config.yaml
n_layer: 10
head_dim: 128
activation: "swiglu"
bias: "none"
init_std_qkv: 0.0366
init_std_down: 0.0
beta1: 0.95
beta2: 0.99
dataset: "wikipedia_en"
Each number is 500 + 40 x the weight over its row's rms, rounded and kept within 0 to 999. Layers, rows and columns count from 0. Numbers have three digits each. The size before them is the row's rms in percent of the matrix's.

# o: layer 4 attention output (transposed), 256x256, rms 0.193, rows 46-76,174-204, columns 128-191
# v: layer 4 attention value, 128x256, rms 0.0799, rows 47-77, columns 128-191
o46 108:493489534537529449453423503478541497474521510520470525450577448506494479444491572511434460539475489488482503513537522484549465545495497490543533379435547512384441462490522538525486507573438525
o174 093:480549508483536591503514545415495540586500578487459504479525496525459477536515469564492443400513496503479441556552548507471511455464504519469508533503458497519552526452587486531536554459511481
v47 106:519476516492548561529526488479494491476475467544499477549486567514521520478558510506504492481508505522503476442412529478501442461536460526381453603490429386484392457546482540580533502508499512
o47 112:440442531529496439489513523486520501504519591524566460423492481496429484549525518543508535491461560515500454550483488497371539471490484533499449542445491466528512497586396551545460509514530492
o175 102:548548488477534532480496491474550488462463527575468523447510542559415502506445491435436449470483482508458459568473423561465442511467486485512464512505478540462441501491564474525433473491484536
v48 095:566511526499476543463465470581471466516487502456524502439467454478463411520460520459503532507503499477513567511491532498473496477526490494457460469515548542415526494547546543462504446542542475
o48 100:593553598559454553508472542456480510445456518448523495551518493496475527502471579494480524458584599470533570492510490565566489458487544552423501491515486561484450472500526568468473512429491539
o176 094:422403456492492502491572447442515434491473470482495535545568478491528471530515492522605561555503521526532495521544469462485512549497533518549506443474462510545449433500468522457482503446502514
v49 097:511510453535547532438563484538533534475472446469488484485508515514501508571476524474441548426531421477487506613523562512533557471497530514439530514469595458553576540511473534480565464490523510
o49 104:563497503515524606467584485538493495459512450600462501448531489534470471489543547536527467478546559449440513483582571494492510507582486573448566461537473472513459414469375518529506488462470507
o177 095:491498499513431475478532409466494454490495551481466513598453550507520476486476460491540555526487557442443429483422467414502520552510483482480501535500498494474601537529475463492498524468504549
v50 106:542505578473578468501504458522497470535481432519461553536550512458462427511505491498458505549505527488449526458540509465538456524554501488522438573504485515393479531515535517484513535579518440
o50 109:540506494487468484489450494531530482503527470474503552473450481507429518528513465411536512513540417493417538496481522509491470496394569403436520430463465438439536557544512511452482521500402554
o178 101:496503486486479465490537475446506469394532460447479460496482553535460475517502457528491470472467464585560518510523494465500507526441486467417474484470515441494503507519469545496404504474563433
v51 097:511526524471425511480500426499518508493539534511552506443434465530496474525514494536481572592437584514502506551508496493525449513458526540517487528413488474544473521361552467437517508471465515
o51 106:522547455482535497575539450499483543477520520521554503527480453483535511539526469479487514446468504461515490525507516473481458449501524609477521529492428565542475493456520506472470489467505467
o179 092:515542489540468466439489483542562511484533474543406450489472484499496481472499566528528484567507540533488543470506490531552498524537507485497539456438466471506440461536501526488472517463509458
v52 103:502530433574443512485533475470484485456509449472507516499461548478478521554463585454461466510544540471521503475562490449525495452473460492535513513543454496471432512454507527507547471462471544
o52 108:533539465503563432505483448476464536540469490438511491453654453484388512482464470473492568518532483529469474557467531440540480464564542561397572448542531509547448541540524448490468447488498576
o180 101:453491499411516524474462522497511495553514467583518463481554587566491457379529560475494548503482545501555536503518485520570439458529494497551504514510539548497449481474538462558515547467503468
v53 097:529492514502497600485501517463468486477473510480461471463461512458508437515469484537481571557531583494504470518510400497545534482503490529481483522513448486436508499451515450422590529524541469
o53 102:513484447527564504505457519499535591563543490550528479522461537466486474475509529506494504494445492559549530539545527539546533489549527451576560505503449504529401529514568519498566473485477512
o181 096:498531493437551472484494526468519450428472477545483513435518475514471453505455513504485403529512444491498415469478473511586520487462475458510492545474511494420542581524451516497488565456479535
v54 103:535486588500480492519501469459511534491520513496531598487437450541469468456476565531564470472464479504510452493471559499513501490574495479481497532444517469467437473445450517500422445466464451
o54 113:470514481512525418493488515517486497611473461415495518503441518442542499514465509536476479485539510487537540438503546429434499496423435492524460516488448517438578467480461455548510405507429511
o182 090:528492491530527480515496466481491557480512529517432533508470496574511484516488514551481541525464495563625530511506474517579449515608532447522501466484538520489479532516466473524573510541522432
v55 103:481486499492535523519479451512534438498426480527502468544475542538460506559466569529479521469533552486519432555501454524590504502491385487449503461526492492542517548460559538529415458491519499
o55 105:522492555461472526480494466531568559464462473557523537521508470540519523531442542464517515463492522523372509525502512548507532582436416443523509514479514508480510455552417529464512460496539491
o183 103:443511524422513623481508609471481531430504489536466415473444538496512475513518466584497493487569461482544478519521471500490456505554514535487443527448551480504464538512451486530508532439457433
v56 100:556453459526559425504486571484454573457427521489497448511524531526510390477442587508540456526416504450507431423523493476543515498423500505493558448510543542509530509436510516498504491481498508
o56 107:536478434459455486483501466502532580557459513499501542466495530463532405496476545469518525532488596467450453499497542489473477438443405473538478476471438534457556482513536527582509491493543510
o184 091:547514528463498462489495487543541488433510432491543478539452575528510501492429452492492518453511482382589510506432470461423506499457481538525496484554520452509519489496566433462537488526493524
v57 107:541477499528477510520506480552514473558452556499504509443528505501487459522470510514454511510551443504464506534470545512574594471470542499514562478450558542473551517502479503554483518508524496
o57 113:504522509477526547581520548480598459510516371514525514466494455481536491518551473536471551560606556471500491485471504421489478507561545512468479500463556523467575456475459418495526471485497539
o185 088:473537509559554511544457484508472512438520471479502533569409572498506467536442512544515461455462502507426460481450467516479517501522472478418531562451472476569510431476590543527575532518476393
v58 104:485456541459456500502517438565530515582461458493439498548479499554510538500542541482490509482438471482534427526507487420532539477504528484487592490515491405521503441454507538430489537543553505
o58 108:494469481570507633609577525475469563547529489449508527560453459496572470504440554466463413425530523463482527594473493520497613483510490493532535528568513590519442435426517501503499503461507527
o186 098:507546480489499470468498539530567470516510483468452498575547542550462509486422454487483514447510518481554498525496539525483409567505523495438558519535466562508549445421492480534460491540447512
v59 099:539508494505426514495498473503507506543500499528441534523495448489533424500494472491556531517518514465523545513513473520470478502533529469495502462535515466433577512448460520518537488510470469
o59 102:497485458500528513450444481524509505547549454485459517495470470531579536584486529521582488594463541456512495520473536448472509477528547420473578479488531502468547535578471490500468598456465439
o187 097:496502480568490516528493488483514606476497500532492560504538466474498526450552509473544510529511466319502522511479489509484516484555539578439497467574495547514467441456499470548520537462579526
v60 098:488547498476503466563464488462547484528492520466526453453552514503478498602536442510477566439537519495467467451498486484520570480412473482531492484557549438486452507558504509473530466474515573
o60 098:482442460483493597578510450498482415453420555558509492467471539534481580523524449508484469491423538546425488508539440552506513513456498515444437491440490522529529463480550483447541494519508553
o188 111:512526458451517550512506540540452578525539449565545498463502492483502473465492436395530515474550550502455469515450421483443484501458493482556512489531429488488454442515473538431537503500477476
v61 096:566473425478585472467481531448446514499476483513447531414486460464531522472480527464518524472529481507558495477545461478490489511524450446496472495499439445633553485427472483523473455500496506
o61 103:558471462441450489440521514507537507502513526519441475479513484451435557515461488482468513566428557465540481554496529567477511485504514520498451552472499473517526443545468530506497533508503460
o189 094:425521558447531597510520534552430568442531537495525467527493504502492477509534428549507528429481553502418480483547546550451483465521503561496541524498537487513465424475516468497422583430508440
v62 106:487500527530491461543526582443501546453479557465449476481425443453520424564513459458473491531430513488486462392580490508512527503576468520514423433455436590495477472569487532483478536456548540
o62 104:503510435512473531547540484521420463451523505485476531576459578420504544471495447474527576553468527489535504503565451492482465458496483440467485456481450553554544487502500511551557482538541423
o190 096:438468472494499451504491438503467527440490558506542515516496448516484508440518483436518440478452470475480558501504444522529493441487523488425479499527478572470495455505528434510406448523571509
v63 106:500490476453572528434419444519495483581477491499501526561534483503466503465500453522529527474455583492506536468506478473472560497521471518526516446430411530584507419489566528563518492417566542
o63 118:503451469483598551452491448536489465506514425470512438479492449568533506505533500511458563486500530515505602515523444489519476465520484493475490535536555506451469452529535447486555467521509510
o191 092:475454542558452506418485496508476591513507551521586489487506480543490511504557444491486416522552480507449548549401482500489563457484564528432462487500454453514478452534478445491460502535474498
v64 091:453485521533516456508513465502563501572513503568481534477514524470509531539514542554456495426461561489467463426491430492487507539567482484507478500437520570446459469461485511509510532492533507
o64 102:466459500501538515440471527488541517524531495467450508496507530482562584508485435496511464504476544501494471487509483556492498526470495498473469440494573529484558537455542532451629498499525472
o192 095:546490457505508478508493489562493438499482490439517525489533457496480534513491479524487609423507460416503472446492529443492429528518538457546455461518517529570470495517478466564505602498519456
v65 102:499504492534559499460474486529431462518534520526432440445482599459540547502491516467508439510506479473550458503486561502521505463503485557504544509535463443543518491539523497518608465522508490
o65 104:486478503454494468561461496527438512469521511581537493450466496560414497504528482565487482459407507471481472477547471502449479512525514529568504560501540531560504514528452502483552493520455441
o193 098:583531529572508461488531536474480433528495559494457552504587557545469474454506502427495500456496421489533461543507496429466524463484561487447506485497431520541475424474491492438496511492539567
v66 095:522468497480494470506509532426461580507465481469495453421473530474502512481570552462494491483572516502481391519487463501541575487525522435474556512471485508497410455516479533506475479435545419
o66 100:482503505460479515454467541496488443501543548554508504491484475475531524432500441496453451514567462511453553559410500527466504479452492485555474498455539479567495490514464541502575555604383402
o194 088:474524536538475469482534494518537435525458513479521551485429545441452384596479470526515562497560504556523493451539495468512446457443467502554505513535459545516459478500519518445525510488482521
v67 093:479482515489450499451443508511463516470520524511456475522517502446547395455482545515507452468458567483557612567494541506491429456520490431534523567536512590518528442500497483466503514482493481
o67 100:481477441532478486503407507612504544524447475569508514513407590432426588557539500529494438500533493514541561500510523537435439473545534568561533493556470600520582579555508466466440435498507496
o195 101:501445482482530475504462518477519479492506505510556550514492458456501445504534505551504522525505462485476436527500507543558538451453526571497516529559532437522495516546500541552394527484548509
v68 101:509476426509524454515502538425553550492509456553548539497553488521490537495507531514494516573513553517551534582491496480490492483517525478485557437510536452527502459500486486524512588560601514
o68 102:560547555517501578518462481455509505472433525520545470536515469510494496488423507532484517438513455505441512612506513536514524437521475407556473520495473491520523441426511474527505610520551498
o196 096:479419487443462447451515485501480529502496576495441461502480476477529494402485503523567456506496529459466457490452554521521524524463569520452487448567536524411493367515477466533515485494533566
v69 101:456475467499416466464463471578451480479546543479559490483395481524475577512426438530510508482497538549531530552530487504500503543480519478486454568524563521559490512499494504487565495480516518
o69 108:540499504486545466557511530466489517443441523442484498459467479553562564508546472502529547467517421551471547472517460514531509504478502527442474560491531539493470516502544445493467446526525474
o197 097:450475552537454497467517466409439514406540507432530502470536505515491464448450536513510479497487478497497438480499531443501503515551480552492457531482446424447467433495417595504502491490434511
v70 102:484533455481448502538498495514546466510470493485528483479458490457473472538545469476560451429519525490523460473545521503484521514433537467533451519471510551522479416516534508515502546423506468
o70 107:492518519527542550511553524564522492437471533473482509492495483460545483465601538499584559566527543478434465556493496490470519460508526542557467457528498539530533490456492491518449530521499552
o198 082:518522482488539490488530508513522433531564524518485459546582575495507536462579512517475519442514501485561516466487454446461514509502466523494517484435465545483472504405543486564505476484434460
v71 094:526532507451440572496446486537484480438551445474478554487460469536563526453537420455483448485447521472509490454522546443462496468535511464503455433503513464489481466558479488528476502520542502
o71 099:507560557486532461401491542565477449482502530450497532538520567465455473474551522489578581494571458464543567566500460585511507422542536517569491456502463575576569593498541505544442481514513480
o199 087:468494497485479483575521501459439472482548483537467538545459501431540490496470494540523559427460549450567440471553534471472454453556500385528525506540628519464496476527461546525504438476456504
v72 099:555509432536481510513493476537539580505498470473530465513477453558451455481461439496570528458566494482493543429564535512617569511490415503404536481547518518465486466395526520524499483529548496
o72 101:532494459485430476507491537524466421588463509452550464442448507516491518500488437521554516433531492472507493549502447465487476473495483474460425549596467552456503535481560463533458465520475544
o200 094:478506457535482544509484435520529435525450516522537423493488548520529535460525535473466486585534423531530541437543511577519534569561569513491541501500476481446517462517470519488513485480506506
v73 096:496538523506446534491532532455514464539509424515512534498493422553500555442499481506505549466469504520485543512484460540477424541510511481497563505492524452524527500522501553407533504466478505
o73 099:577488457482505469463417533521490531488438464475529507500505501482470496466515527458548460492546517449476510447515532482534486459508516487474577519522510466452492540519510492484500537458522584
o201 097:490519529476493552542454484503565580590497509514418474500482403435491533539556490507548536555515438529542593487493490510534462498509482457528466587573564529511490475564490529482528451487429452
v74 101:465527540504459472508525428466460470469472515552568447426484528450505404453535534477490473548503527530506561543551506522448524502542493524534506515513548523477508511532511537498585527467515530
o74 111:490514456475460539516520536474526482539528522556497446481521454446428475486503512581450532511499491494444513477469494470481451566483484577463518460496467470467536567532569497516498432471503516
o202 089:511493536536538523510469463515546495525474405431511539516514478504455533461507498475548476515499521492503533560500517474462480533475500510480561499478463556517445468434599508490477527526450576
v75 098:538501491538485453523513516502520508555523461536482577462533501508486491490440518476538431555541497530510473452517465492532469531511437481460433507511455534502462486500556560434417435516521488
o75 104:505519485458506424489523507552485531562491581429475525440471501425385527511446458454451522468476513552471549535429491460474473498487515507526559460520483537482608533549546542510443472549434468
o203 098:519534462431523520535453435485590513543447509491535476475545590522505548524500517528552553501493564504551472425460545457510535445445469514530530497438552482483487523484531448499539538464473457
v76 104:523466496505521515511488459537473560507495502486530556532602467528502566459476499499580488543470467499499499461467537491542500511569497503602523555531462514476534602517523529479487529563575469
o76 108:518509487485475493503476494511518519509525436500501465507574466514539469531489436492538551483509501474447460507494534473515533486434562440537532618491529480451528566553505475446537499454427452
o204 093:519457556465540488502538510477477553479417580452539520501538464540466530454482524450432508575494488554472594458516525544435456471513456533532493529502443446496436535567511447589574484503537477
v77 101:562501503555443518508436467473461495502553424424456454497414551472454410478468465501417546501500467522499480447542546477490532530537500505522550451435528460491496517526524475502424459606498535